From a checkpoint of a small transformer trained on Wikipedia: LayerNorm before each block.
Each number is 128 + 24 x the weight over its row's rms, rounded and kept within 0 to 255. Layers, rows and columns count from 0. Numbers have three digits each. The size before them is the row's rms in percent of the matrix's.

# q: layer 8 attention query, 192x192, rms 0.0689, rows 134-191, columns 64-95
# k: layer 8 attention key, 192x192, rms 0.0682, rows 134-191, columns 64-95
# v: layer 8 attention value, 192x192, rms 0.0878, rows 96-191, columns 64-95
# o: layer 8 attention output (transposed), 192x192, rms 0.0945, rows 96-191, columns 64-95
# up: layer 8 MLP up, 960x192, rms 0.0856, rows 0-25, columns 64-95
# down: layer 8 MLP down (transposed), 960x192, rms 0.0786, rows 0-25, columns 64-95
q134 092:130122150118109126162128128085133134144109153125176122182127160127143159093147166100122149142140
k134 092:109130127104130102170110127106125145133180135122171120155124140110133128114128139111138157089106
q135 099:136173131153116104116106123114113168125119135103134106113067140091140139135122101138127113154118
k135 095:116113127125146109103088139159125086134102133142132145119129113100167114129115146140117221103148
q136 106:113111103146118133107133135106083089116114124135117140136119117118123160143145122120146124081134
k136 102:122123139117141177083118121149094108101143129122113123121127128139118130104115125103140138087127
q137 100:114130147120101181151171134149083131096110145158137120128142151124131146168111107118111105098155
k137 096:135118150108127151155182131131118105074108140124139120138121128141086163161138106101131065136124
q138 105:169127148113086075102130106126114127178084091162163157164130133129138125166126101123140108133127
k138 099:102139144161090075100116146116101129101108104159153146183160133118101122164134130139132072142131
q139 099:135095137124103127116147108130105137144129121090182132172103151140109121124116142105150087146103
k139 099:138121140106114078128091115131131117124148111133172118141093129122150125117100105148138149103107
q140 095:136158090129096155137112122124096141132096124133075157110158153118124165146104106144120110105085
k140 097:075128142097124132102117118177127112068095138164111140152161107094159156144121100113114156157095
q141 102:109087116115141168100146130141108103141153115154112150167085111142105143126144127122114134136137
k141 101:119109121119125147102180131135129087130128118160095108157128129137120101105141118151114071144141
q142 095:110110146123065123116124145126164151142152145135094172111087123162140078113113113151145047177143
k142 098:064097146093123124144109165119101149142175154153099137108125114117105106109133165150123044169107
q143 096:122135138129127123086111135149173103113140144134142122126063115107123113139127093108105106146138
k143 100:139123151096126178138144142137124134159130137113136107153139111125115129124132109124151119131118
q144 096:143126134095113163158125140137101088112089100092150134146132123127132107156132153111162146096162
k144 095:119132143097157096118165129158120099134099117104126162161121165103152114154131108066149160077142
q145 105:133141139135149089162158105107131130100100120063114082131150136129124082102132151122111141142073
k145 106:131154146055152113130122127130136144138149114132139127124115121106125124133137145116110205117122
q146 097:086138140127129161136188105139109122146191108108112141116133111118067157172138111107090117094142
k146 096:131153118127128162135160088138134104111115173093101115110140127151118121151158136110119092136155
q147 094:088137119164127116069114119165104104136152128180123135089137132136106115167095135103115072127130
k147 093:136103137129124155129133127146136103137144132116100154124145114169160126108139115128113025170149
q148 085:128113114091122104130113131139105138150113119120103152148164113155084145158102130155101105089105
k148 083:115141130093119122145171152126124159105174133128105145132132116135116123147133125132127094161103
q149 093:132149104133121107117153113115110159163143107155150079160116062140089167121139123134110178104112
k149 092:187143117150114130084147132114152133150118099148103105167165142105110072112171134138149152133102
q150 099:059139112120154136104144101137119143168114157108112127164184143150130123138094113138132149110161
k150 099:124130131123174148145116123138152182120146142098125161128144125149139145090118114158135058145132
q151 099:096154096151095124104110131123142150133148126134145134130099157168109153136126114133165076162135
k151 103:122098104153099145128071137094148117163116143111102119130128120128119139128109145183129051153085
q152 095:126122144140116120143141182133105115121121102150150132168107064136121116158133121139139123129153
k152 097:129142152188144094096154146114091141137146100187168136138131128115161141130166105073146074144160
q153 089:157103120093130150134131119160120184073137157153156147128150136145113184148132145098126114129135
k153 088:125131135125097128160167097139130116103105118079153129185146104159148146172117094121092056157113
q154 101:091140100145119144112121138096137107182116151173106144137131140144143102152116134142141089112145
k154 099:134127142120095168129129145091156165159147157143129149145105121147136127114139116153138052153104
q155 100:121146112099109098157101160093143141083154144121135142110129159146168113086115134062112110156136
k155 101:096142125145095124177112151100113176074130136130144105152109098102149113135089147106121169111160
q156 086:115100124134124154146104130141136122132119101153116117163115102135137159160104100128103114127150
k156 089:125151126167152196121119124117162139106117134097133127150129130171129167163126109174139076161128
q157 106:138146088130135135097135119117115120148108097081111159144104104108165126144128166124176125081181
k157 098:115143134109156093092140128163137076120150145129103171110134137101156111131139162109139161062133
q158 092:087114142153121171146103148151095119121137162169089160078077121093140130105120138135156126159130
k158 091:111124139129165145167090108118107115132119159169127110113121153132149173084120179141115116143153
q159 098:129129140133140142076149137150147137117108129076124145172165156154167114120136142085100192059143
k159 095:120142132110134128129149138183141123124114134121146146122160142097118120124131134104105188083127
q160 096:152112074129168118169135111129117125093123180087137106093112147100156157085104163178122145154073
k160 091:187100154113123138174105124147121147123115108122148093147086128148129170138103167139124138180119
q161 091:132132109108158152134120123130128121118145126113084139129135143167099146126130146129121167112130
k161 088:155140085130111171101124163114110109103126152097070144113147151120133090109128151116140188081118
q162 094:108090102133140138103165156123137160102111148100095133132162146164198093082114139116145163139093
k162 093:090139122148137141087107164168121134152147119160120154117150140099162129096136135143136188072119
q163 102:166110141104088106098142102126105123192115123105116141091145140117109097136128166113130107141116
k163 103:140120160089072136092107122097126127167155137149103099075113122138096126139130113095153086119124
q164 093:116105158108142175160109093112134081161101132159093078125145106102140076157102128108169109155134
k164 093:114145163140135144144124133121161137100139142161112131152105114125137120110159110104124053170153
q165 094:116117152184113159132130166096165175152142137181121109129120164138095165106132130096107134146115
k165 093:143130101102092087174130111082146183154139122122147114177145147117108136125121092130132085174106
q166 093:095152101161146112101130093083062122139107117124126124132139164101109166149125127107139152104147
k166 093:125135086148096092102139096115089086167091115157085155117160115122120188143111134130150135119143
q167 098:161144114118100140107098115139153144134149111115104104153135117093117128107106113199140139101106
k167 094:109091117115126115118127158156134126155116138130104121099122145095142110120112150140119188074126
q168 091:136108143142137094122137140090140124130129102182149127149148132120091130155106133112120124110104
k168 088:162147092164104143140151137088111192154114141140125091146120125154106139111119099132134074159150
q169 094:113140113118106095153147193145115110161132078125117141138144142123128133136131114113099145104133
k169 094:160115124136147102117168146133119133101142136154143126125135132122139110126119092119143151102177
q170 092:093162130096133168134137158145100125144127110097115154129130146127100103143113117118124145137127
k170 089:107141124135171142158132121159129123125101173152085140111157131094167118120118098148171171070142
q171 095:105112115112082138118115155116059076136097122142122176119151134138149122110110140161137150125111
k171 093:110121115118114161100106109146126074099097092137134160145136153115154122131127124131137169102134
q172 089:149191130120141139161128132107170157147132147045129106134136100124095109100161153107125198135082
k172 086:114163118113126097125122125108124139174141128140164124111156118081110108124149130129098221158106
q173 096:132130114134127116165128106102149162161126142100143093155106136090160123134128120106132142140144
k173 096:124136141119164075138096117106134158131134093131173129131122129098129155149158115112154134104121
q174 103:103146156149103087154137139084117133133134113145138097127124094168071125118149115101151141151128
k174 102:118110115143119111139106124131127152159142109129143118133137106115152082093140124106141121130119
q175 087:133143107167128145108147111080132104110120147136087147134126097121113120091138098094150178147108
k175 085:153117132101116126107133158143127116122105125142102143146147132102149098116139147088128208098131
q176 098:160145103145166086098155129101160135131157117134121095100119108125155099105134157113111147123120
k176 097:154142135149144112128127137075128176146139151103141135115117114142097118105142139151115119169090
q177 091:117155120104130111111156148163125131128162131157107169065081137185118104146116104165105105144128
k177 092:109111131141123159136147138150109120114163126159140123121104128175126095121160138137093084143146
q178 097:114100077156134131130124162117108141075092125120123120120124168103140115133153148110117140125115
k178 096:179128106095134128153109116088155130103139129082153118141117141125088149124127136084125146130115
q179 103:118127107158126123129134100158097117124125102128141130189080124138181176097124082164122131111107
k179 101:089112117145120122097128103125129139112092118120153096150135145137153163107123152140147189072111
q180 090:127144183110172147159201128156166151098125112081153127108136155140106130072130154125094123116155
k180 094:106152125131173126163124105151135136119165144101128129110135115139109156145114127132101176117127
q181 101:162109120081138134144143098130139113151109139080117110110137125090174113128155136099117161147126
k181 099:099134104106152088138118121157100125121143127144139104123144086066092119168114145118123207120130
q182 082:128154111120154099133126095101154109140137155111138104133122110081142153094141140138107207137110
k182 084:131153099146158141091105106138109092106097112195121127095122126080128136134127134125122233133137
q183 094:113108170155126145116160117131124136118186131147117116099141158112073140120150185105152142116137
k183 093:117140096103135141138132104115116146132153136081134142102126100143093151098093168103161122117142
q184 090:111126101175104129096117106128122128125124138091132168129082126143122136155124134122162126127114
k184 088:121166161135134133090105142090131145123115133146133141111118156116148164149158146109137075135110
q185 097:169137113189121147106122111103149149075144094128156151138090155082119125148141126129147127119152
k185 095:129159134122115063133131115096162115089137165103141142125121138086120136172127066117145144143140
q186 095:099161111091123141109102071114127145088136131096178107147072122111121138141155113100155104126170
k186 095:103131120139142112126148119131129099146118131113169165128099129112162106116172148082120156118124
q187 093:145121137147163080172115114111176165154150152078177100132116103146107124109145171116138189106097
k187 092:183134113158131100128072157092143144155192105121131138149107122120113098109135171154126159135102
q188 097:156171151106103129111140121118138103145107089082146121140153129157137108114131118088097139098106
k188 093:124170132161153108086144126131108116152118124137120103094100102100121099154160122129141158050103
q189 090:144148144103133134154128130159113096139105121128127120142145146102114151128127117132126095134132
k189 086:140152164157123153160129086125136184119124129118158114137134124179130166135129084138141068174113
q190 093:132152133178100168107102155067112170101111139162162120130127146079088130123115119128171079149168
k190 091:145102118148075106141105152095137156146098115153106103166167105135150132131142156133124047153158
q191 100:163114124117117100141070110141144164120115142120131117127142136141155082104096120183140156096101
k191 095:127110116122136115101060143111147135121132155154125128120121147115157114143144115128126173132124
v96 064:115098113190126127111120130130156099151139113140118136154113139111120135131131141154122126109127
o96 057:136123150114132111157102094113183109153102173094120148115140144089096089120157108118118166144051
v97 059:148118128098104089140150139119114152106142104129119141167152154112175114119074093107154134136110
o97 054:126099093114096160071097126119125143144165106129119119075121103105093109120122143099160192133166
v98 068:120107120154111145158112124112105110083121145133120144105103136154105139139110113128146082153112
o98 060:122148142115154128102111145120121095120147113152125099115165142124158126151170136143090132078136
v99 068:150114124130096119129123159095149158127162129112171144116136163123181180128130106113081132161119
o99 061:144131112124107143094124110133137115143150164116121136105153121147116081124158157126170114092089
v100 065:140149180109130104133115131191106107135107141118114078128122129129155126142083117109127140140122
o100 061:086107112141142132136150168094128151107153093141116147152119134106147095126147143099122146158178
v101 064:122138093123112136131119083133133127096108121144131135109142144178152111161135139127165137157150
o101 059:091120117127161152137121169127132144127161119132164085149150140118126125113168150120133072082112
v102 066:135136116103125147143146108101154116119124142104135126124158144155123079115099163128134144126137
o102 060:157147136159126106086128143164162130158113128144134119115138118110150102109107132149131121155088
v103 069:102131172096126138129108169112174102111157129124150122101149121110162145112089116142104162147118
o103 063:101128126119141115122122158120106157118126105138115164126112126147153101114139120133162092130124
v104 063:153063118169079134122085129122125089116154139114100139089102131148113152120155082130137107176123
o104 058:139156139131158131150120102106132140111127144133109144102112119082095114121180178125112170126060
v105 064:133084151096125162108118126120147146138098124109091094093123129117142189114140130113117106143108
o105 061:126149135147123119155120149129134130064162143168212137162097135175131124082127133163121072131175
v106 069:161137119137120108118142093122121112166134157098161107140152139145063122098142111149148125136154
o106 063:125127103091150092162115068130179173126069141149108171082123125088116128181152118121128138159085
v107 068:140085118105141110151119125149092132113124161121097143137111122153133114167124114107164132137110
o107 061:124129120148139134160101167132117114095140089132099137164140144156155135119117162106057167149125
v108 067:073131120125096134122125149137123154122128087119094109122123101114144159179099118132101150098133
o108 062:120115160173145123147130143131107109135132165102124144134159117117080124141106169194175122143136
v109 070:151128126121138120132125093131166160052141090119152068108143108120127114115150122139088112141095
o109 063:126106073164103134149145096118125136166123133137137107112095122110121143120174117076115121166161
v110 058:154144128078129113151132158106125102163132175161113199118145100121134150120111118118089144170115
o110 053:150175111130120109142136152140132108095165107122125064165116119177172110127127188125143109142123
v111 073:137156069143105129139127056138111125157089119155154138132103128119168136167132130086141106139110
o111 066:168093133129126126138176156160138144104196163114107080155145125135108101139154136126119100095132
v112 066:100114129142141146109120130159121146109070136130135114089123139138138152133168146134155111136123
o112 057:105121157162138171152095109112097111124127132138171122139105127138105157082126152122089115150150
v113 061:178129072106150107123094141150096124132133130085156082111102107117123131097091111117110123099133
o113 056:155140163127109126124172154114144164100103108181092149136151147138119166151101113149138123099137
v114 065:094110149117072123111155148080131135119111111112167094160146138138134115162121125117155113133134
o114 059:146142119144140121101104145136108124082149155163129152095146143118082103114108143131127117124116
v115 067:152171099127130108102096097148104119150117139136150104154141147108132115130149127124218142126134
o115 061:155120188166132106140122132124151121121151138123119111079145137062105135127125136147098178146115
v116 063:095155108130124167106089116133133130148130112177157121139147159121107119125110128118119153149116
o116 058:107121166117133119157089112126123138112139184038102111113130118156080135123135111159164103158096
v117 067:111131101123166156118146141157118147100148124103126071127148119137111119168142149151119129133106
o117 063:133145115141113157108151138119086099108132118142149073181099121110113169109139087117125087093143
v118 066:092110135111132154114097160165095140121081139174137148121093129129146148145060156117103146146150
o118 061:167152151137093119132157150126130137127111156134136124163160140160127143091091122151101157128122
v119 062:130138181149161127132165151092170114152136106104186124138120147129116170122172109126177139126093
o119 058:129115090103100156120136142078130162148162121156134118121098132157162122092130119101152130091140
v120 057:165130131089093113126132068129117080119146172147087154123149120126092146116112116088181118124128
o120 052:114112147135153108137086148119164144098158124089123094113088126138117124104152149146072161160127
v121 070:131109129178090155091110131128189095054130135119156086124134118118100124155126128115104144097133
o121 063:124151140095163139142132117095125098138150167151138125110142153137083113130154102132157073134118
v122 061:112131139162125184104111134144110135108117119119104093113149135138145121144121140118107107115124
o122 057:155130167113129083122131131131138112118198118139175139162102147164133106127133120192097084111111
v123 063:149145159102127123157094140165086111090113170132140096121118103129094119098122133119142133152111
o123 060:096130131129130122116184140108121144110100089101114162111133131108136156128120152100122152132144
v124 061:137100141143107158116113124126142147150122136129094086129134136133195138130131110109079127132147
o124 055:125152115110110120151138137126116155138161135113149171083142119155146122135097130156153122157129
v125 068:150134121099110142084111101121140107103106104123102114092128115120179142123197133111080118111153
o125 062:096109106131156084160164141151133128117101130169153161126131128107139105141130127164132118136092
v126 070:138132110160090152167130139106154161095125146091170144110100145145116121160146105136146122111105
o126 065:120138107113115163126143128110125116141151164137128178110117115136103126094158135121097158093149
v127 069:140115109119151165119133102084118097132097149168179135155185118135122150134117119129124126111132
o127 065:105152141084146151114105142113146116125146139125161092104114146129132084105155117088137123121148
v128 064:123126109125183152129102098124122103159163158135114144107148096120117148091167157131109125142114
o128 057:134164187131165121150141142130111183127072114122156118169106141158091119151142132116113075112155
v129 067:125182130125138150115121126121120120140105153128109135130090114145116133144175101116136141148124
o129 062:114116124142110148121138071082124118147116117122165139122129104173127130128147151139118186130138
v130 066:151125158153117116133132092120137111131134143099103168156109122156052121121166111099148122109079
o130 059:134123062136144132144095148127135095123096124173113097104116117147187105139111119143104106174159
v131 074:145099156160119119113116095098121102186142156205163141149170141135171122107108108117113125118125
o131 069:145144135125168094147096136146184140151153135093071167125117149145137082143122156130122128159062
v132 067:121122140093115156119118122157111123074127134122094092114121091150134149142123140141043150110142
o132 061:112112159163146120112135134169108119128116124133167148183127145100135119117129115116163067155123
v133 069:129161109130158115141130166132125126097099139139113088123131140111123111131097116106100160124148
o133 063:130129092089133167146110102139107134129149132137179170131124121114111161112111082157143155161179
v134 063:145122121145135156079148123084155127160161094146154132129178142110143127104120144123096131139135
o134 058:131132149111162123138137121140156146144129144102133117113097123150125087122116137141178116088089
v135 061:099122130127119103146135137126127129155134137179135133108160166132114107152106086127136105111114
o135 053:133091098132151148090138138092145130150178095115156132145133114144152135102136191121086168117148
v136 066:149109097125129125129144134094112116146161081135143136149101144155152130138112104154092148128175
o136 061:105112155066114118104163123149175154145129147135149113108131142142132122130145120180129093094076
v137 066:127157110127169165113168118138124130139099147131097084118162114121140159128139159160129131107184
o137 062:156130135160135110149147142148132126169137111108149143192100145138140093130130110165121117099091
v138 059:232082120121110175114145126112127109108115116122114144124146124117128067117103149111148091138147
o138 053:131188137123132121135167184147150144111138114165105130097140135112165161119111101147104167125108
v139 062:113106142133163103085137134113123168192129089176107125126122141059120174137161136137145138152110
o139 057:124089134143058131178156128121127115120151153101167106165120135145115155120097121121130120117175
v140 067:123164129110122098145124121100108134142176111138133154133139132124131111103106114135137116171153
o140 063:135132079130149152075153125120129126140148078102103094086131120133135178136139104136148168079094
v141 068:146140148128141127105121171135148136145075120141090112141110151107166108086170139146104130104113
o141 061:139144137138128121144148097097112165168124143145159150072101098133105164147109129180115109173113
v142 060:151126086133147159091151108093128138144161120105202157081155131147137096111083130136152119145137
o142 055:142120128124110157109135129164144143133111130139113139091125137167130123134119161116149079077098
v143 064:154111119156112121149107155074120093119090104137123158069102122128138153120128095099118119148130
o143 060:102135147101145131169148125121168129126111132145108142107134121109111109143156151162113144141142
v144 071:087137140111111152123120116077121095188141141163144183145166143132109163136125124132117153132126
o144 066:111126152119176098090059125144149133147147132121135101097134124165145084151127122131144119101105
v145 064:123106131113092154122108128096140144132155090117121094119122136143148183160157132124138130160117
o145 062:121129171150139152147157146115129135114142179121153140119078104098095110096153122151177112079143
v146 061:150094119114163153137163140079124114139110137112179127156150144103115146124127173137169116138114
o146 056:121156096136095151121091146095160159135105143183151116127126103155147128118120060123141165101117
v147 060:111136125067115093153112130153122081108128136140154103117136118153092068155138140097169119165117
o147 056:103150101154119141114122148113112095059123128116071105116149121138142191129087123124121110181109
v148 069:101103147127155142145089132101103141130131129155133154102122115124117151122126169120101112196099
o148 061:067132139135133130142118140107150146095091153159162125127126124178098156132142146132114089091158
v149 065:151108115157164086132130120176142136117120103129107074110111097130131160136126122141098125153157
o149 061:124128187147124144153122130121130145076098155127129135179143157118111134120126139119165116109093
v150 064:150146091115110140148095120168144126093108153132092130129165109148129078137153136154144128127114
o150 058:121132108096143092166135108112111135131106111090133121157115097103124120124182148067115114155136
v151 069:124124168130127135104092157101142128140121121133135113161158137094122139117115152167151153134117
o151 064:139141164131113121134151131132066125144140143122121147091091102133108132099118117102174077145186
v152 067:061116131153161121137137132091125100155121133160156117153147112148131074117121138155178114081148
o152 061:152135117151151156117130153133121128161150088079081134163140142127145158132103103121092172108131
v153 068:125146102125112119151084105154136095157173146168048165102123128140124128146157107125163130126118
o153 060:122134139124153125138159125170130133129147132092142118163109132128081146140155145089087088154079
v154 068:143120100111117149157132128107141194121133153118134179124142137135178113145157150162118115143135
o154 063:126163109109139105087127110129146105115134121153163133092098098140120112086144138143123129093125
v155 066:121125106126124143163129110160136150080158151148135154076150128125076119155130129152111143099133
o155 059:116126094139139150127150131143097132138138128130118129171108133166137148142130128140109078136084
v156 063:116146130131104088130161104115116142141120099147161120126121119128139098143120125095129117111150
o156 056:124112107184135166143158147138150132142109161137112154153111144085105151090115159118125162153125
v157 069:097166091106148125139138095069133180147140115123169153142147123117130145121107162180142138158120
o157 065:138103123136106156133159125110132133145115125076130103112146110172148125124158098105127148106106
v158 065:125103123104147156120077113166116113139108076163038162100155120165174110122156119170096145085166
o158 059:108133158130187118117167123111164139144139115105177112128097132105154133118124176149098088110130
v159 072:099090130120110160114131172098115112162092133139155122098114126127106147117106145114098115129163
o159 065:131165138125129072162146129156130141138135101131099165138137127120122160118147150198141095123107
v160 065:105139091124131128131101130195133182118106144136097112145120153147159088151139122123101116113147
o160 059:137114148140107127080165128134045109127159111115131146119122120114098186132084130105131140088124
v161 065:171161114118112085143179116133089107087121137100149090126113101138109149135139137104140120127120
o161 059:132106083183099164103147139123121135130129075180107143168148131114169141133120116068092193100154
v162 063:137161097165109147130093108080105140147086158161151143147137163110108105098083139122147152073081
o162 057:146129156108124130154166133147107122135135121122121135123112107163103129114142136099134054145152
v163 062:120159150128101133141151131111129120149082086144123156086134123144144116149114114092086174114162
o163 059:135129154098158152127132095139148143128182144066151143122125163133137127121082136142145157134172
v164 067:123123091129139098117118116137148117118157145153076166110104116138138140180192108125141125119117
o164 059:108113127160124139150105123172138102161120130121148096127141117110143142134130153104126191154148
v165 056:099117144128117092115184164091127132167119120148175159151107142115104146125090158128119119157124
o165 050:109116113123133176122124091130131118151154106106120105117127121164105151099144118096178169091132
v166 062:086136108110066127147140155125125129168126149155078160126149126115121140129121128148181089129132
o166 056:161146120173144089112129121118131134130122121126142100094123099130129127111158191117089179112112
v167 065:126146118130151139152160100103147126098118122087147111176119105136095126153148127158121145131128
o167 059:116129128119086135125099109111126126124071171155149123081129123127148110136151122138186061152145
v168 062:141088111148149105114174139069099119169134109142171101164141135068145134108161134119184113161108
o168 056:133115102107098133148095130117139162136087108132114167111155129132089150137123096114113204104116
v169 063:118117115123118108127167160156126120163087092104106145136120122103108111136134167122120139135129
o169 059:116112125119165152147183087118125143133132119138156139109143141106102172112119143157137080155131
v170 068:138140146139161163152125152103131137144187139131155163141151140119154171151143102135104146147148
o170 060:148150168115105162071153128126169084161155142111149104133101129136116086114112134149155122096113
v171 065:119112125093115137098083127131174116131110153143112115133164125148135110116133137150145159130146
o171 061:118152149116145126156121148145104134120135147116133181160098134159109128140107107117099041149075
v172 063:140135117130143135147082157114116122109101144120126138101128118102079128124163127128168113156098
o172 060:139123154124083106180149122093124094118101119107094116182141132150123122131156140133107120156103
v173 061:096105132107120140168133139174135084068131116141126079159181102140088134162118145103165158107110
o173 055:148146084136105120090063126076116167099122155113128144119148154128143102088104091153096142173101
v174 063:131127156145139089118143174161159140121124087120147101160119107129161150093101134154104130170138
o174 057:109121143152132145130155133089155138157112126119107120111137134100108081131141141067157108131119
v175 062:109088122123143134109163127125152132108145126149130119145112137142154113134151144128099138126132
o175 059:121180099113126152104127136150123129114168142149146093150108139142107147102121101183167115085094
v176 062:149098146116138151132148127116112070106127144143115138122118137112155161130143125132112122086114
o176 057:100133127103131160107157129077150150175120120121167102167097146131157105101156107126122165075170
v177 070:153122166104123150151147125123097163105101115098154095085146125162137121123115099130144124090127
o177 064:115122110140124153064142141111131127115157110150116132136125133164153135139119178104139080109136
v178 066:134142117157159129130157113104121141149112128148127124128141107123139156164121135084128153159123
o178 060:130112100119132189128119095131126144141191165088183121157127132133104118117130129134152120091159
v179 061:105123159065150118137163132132134130137162131131129141154134129137133145136092114133113133076139
o179 055:149104110130152082099117167145120138107141121134136115143148139147185073138112157128122147103150
v180 070:113137096133132113132171184140085138114087131142134121091138147095147129114156121125116139133149
o180 063:154116103097099156160146089145139174123160101089132110155100120168116164084098095154101160122103
v181 063:119106112114099118153089137149132129074106150133102116126135115154139107154116109135153132115138
o181 056:118165113090153097124146133136111136099139151127101137113134109089075106149158128121129088161116
v182 066:138104118145078127105131140053131099146108140140180163143119195118138092087115137137133109142137
o182 062:093135159098100099147126151171154116177104132100058170076128099160116123139162168140129135152085
v183 065:117157119138136078118088106148107102178139167114122125147086108153132125103176143082180138094084
o183 061:130133157181152122151115142137098108107116103154093150160142143159105143168135121125100066150133
v184 070:132111151101114116102185120111073106170114122099133095183140118117124155117100122101180158122101
o184 063:160126089146118136156081148139135162116176126136130132144112151099147124089101123146137175135135
v185 068:132125152124159127125140141142102147128125141110164106141098129143170151146129085136097102147126
o185 062:139114162172091177090165125102153117174157125118099133124122123168145089131105163150149127121125
v186 068:132109125111125153123125120146135111197100123108118142123137140143122110103128166124148133131160
o186 061:147162121114132088128120147114172112097127127134092105146122164111135137152142101186135112110124
v187 064:162104094115125120113084084181137127178168144166093131126098109125150144113133165123134124141126
o187 061:165144166162137093151154157156121169099138105120127126105111126143087171149117088126115076135091
v188 060:130092097124128137146165154100145098137123127088137106126152130106181148153159159117100150135142
o188 053:126151138149108137146145143136129089117112089155103144190121132090104113139086082144155119096100
v189 069:138108110103128149147134138167101088104099117166087120144136113077103126153068123098128122108121
o189 061:122146106112105122147128163117128145096141131115131119169118117138146102092115140132127195151121
v190 072:164123105160100125088141104133127115159115107152092143149122133154115113130152122155160135109112
o190 069:128092122106187117174121077135154137155125148142150128055114114097118115151142137146128095153149
v191 065:142167070084104169129125140103085146089093145124156109074156116093116136149079139105120153121186
o191 059:095116157103117115142117119158109127104151127105157146132162134136102151110129104111140135125130
up0 110:136114129112143178141129122185121129165151079138133097113109132168131157091113143156149136144114
down0 106:134080105103149097139109173118109110100102163132116124095159159114125120152125168111076158099142
up1 099:136130155077139089131076151107132153123117159117160133120082120159176110121132116127133101145124
down1 101:124157080141135137158109170071133157141122088113091131170084128114147140132135134116135166130122
up2 104:096126131132164149099133147141193119140118114114126114143141125136129172101122162135092132105154
down2 103:147156159144098108091141126144104142113125125163109119112144118092115102141140121133123137136112
up3 102:185111188134160166135155163166109151094123096110157082139121135106141131133105156115111151140129
down3 099:125205161148161137145112147096083082141120149151157127135114125169138082132145134141122144162103
up4 113:139149146151152136111097172167140153130113129089120125146169121126124117139119162145109138095106
down4 117:136177145098131125111175133105134104146089169130132122116121106131149113141119096109100154136111
up5 104:117148132113097143104133144119140156143150148158098107121122123097115140150138127107155136181162
down5 107:178161112105143142119175140165106112138167094116120146133113097130137132125125135138119154172158
up6 101:150102143157121117183136144157118102144107130111144133102121090110152093136101104142149107124081
down6 103:132149127102155082127124140104087152128108166128172118135132131149090146129096140114157111128119
up7 092:114160110109106141128124195146114113144144091130118075191105091124137154136129158175076117107124
down7 092:143133123097141151091075074143117120138147154168138102110136094119132095155118083147112120108139
up8 101:119156118168125121116125127126128109148115103129129103164125120136143088131137143123171116075120
down8 103:096148100102084121170116086151140138111135138136107179096090121092156143144126085135151107140130
up9 107:131134159121116132135153120119134179093087135128182114129074120123135100108096132126148139122133
down9 106:114139140131145128144107141100139128152132118107192105169066094116136144125149116146145119149125
up10 110:143133128128159153183105117144161145144128101121131124121152126124133157122195141138145164115125
down10 123:105113169085146159109123099126152104117123153119117107087132104118160097139113142154137099140124
up11 100:138155141122084135131122116143143139110149127112150114153097083134120079163134137136108134162131
down11 097:126123155159127101167135172107129108148083125105133119143125140161103129114133143128136141082130
up12 099:117140197137134150168096136161129139153147085110091079171104105143180135134103118159117138131099
down12 097:106110134136152112065112140071126122147160159139110146175163102127148140134130137081089120128123
up13 104:149102123119124108117132174087143135101185130111180138094112074100148131107097200138134148165092
down13 101:139145140080154172137108118118123151132123137192107149125106182146173132111144117143095142127132
up14 083:104137147115121116140132151134132097150108103162111136116157110109122116163142116102145123102101
down14 084:153102142119171143122126139140102147109110138103126102167133139156170110099118112189136151135113
up15 092:097144111171117106077138171182135165117120111106125137099117160098128114126140155108125102130145
down15 092:129090149136108140163108112096119142088093148085116127121122150143147080165162121123153139082123
up16 103:123147161131107089127092135117135162108122139173150055122096147175155133106114108097109125116124
down16 098:107109163175117115121143143145147103171152135106101155160132134112126120138152114166138125150105
up17 101:127135150134104171100113137118155148092138144144134103174110083114138128059157157106073122148100
down17 099:132110145126136128080135088144147119086124112099156121107146103150096145148134121113138109145132
up18 099:110147103136115095110106125156109142139087113132117146112125130103174079115196144122108112094148
down18 102:100126095142166134150143122153134143120101171132144126154117119113130135136103116136081140139123
up19 109:115143168119129168137143104138109138089143128131146143152105094105104138156142179166129118118098
down19 106:104131112144118153141105123124130105131097166156130103148092135127111103109145127128121133144165
up20 097:152146159171080103141137134169153156116136126083142150154092096162093127105129147106115146101128
down20 095:127082120139162096137150154131141129151122120192133121117118122107132134134111069165068083142136
up21 111:096123143111141127118128121167124150100128136112157114100100118120094135101158121110133130127139
down21 112:143127108101152151149132152106126108169098131140145159112154145175099138123110118081166127141157
up22 102:122130145140137125171105113124138137155138123089138101164141116123142163098083143110161102109091
down22 097:143178155151143105115137128159124149085163110128086162109118117131097133145170134113119141157144
up23 101:101125118136138133131140160134109126124112074099100145195091143131117154129138126171151117093082
down23 103:152140143153132124131096133128145143149152131104115112117110140125127118098109106133127103118148
up24 096:112130136150128118155123121129058146136116103160107144130101110127138123113108105122095113128095
down24 094:131095137130115144124136110113148128136105139098179132103170135140129139091148114084142141114118
up25 104:126153108158144128137096134146149177139167095173163132155134132141140160092127112096121109124119
down25 106:146134137127133136120178110106103102158160129116111101125114083079110134122104112126125138140122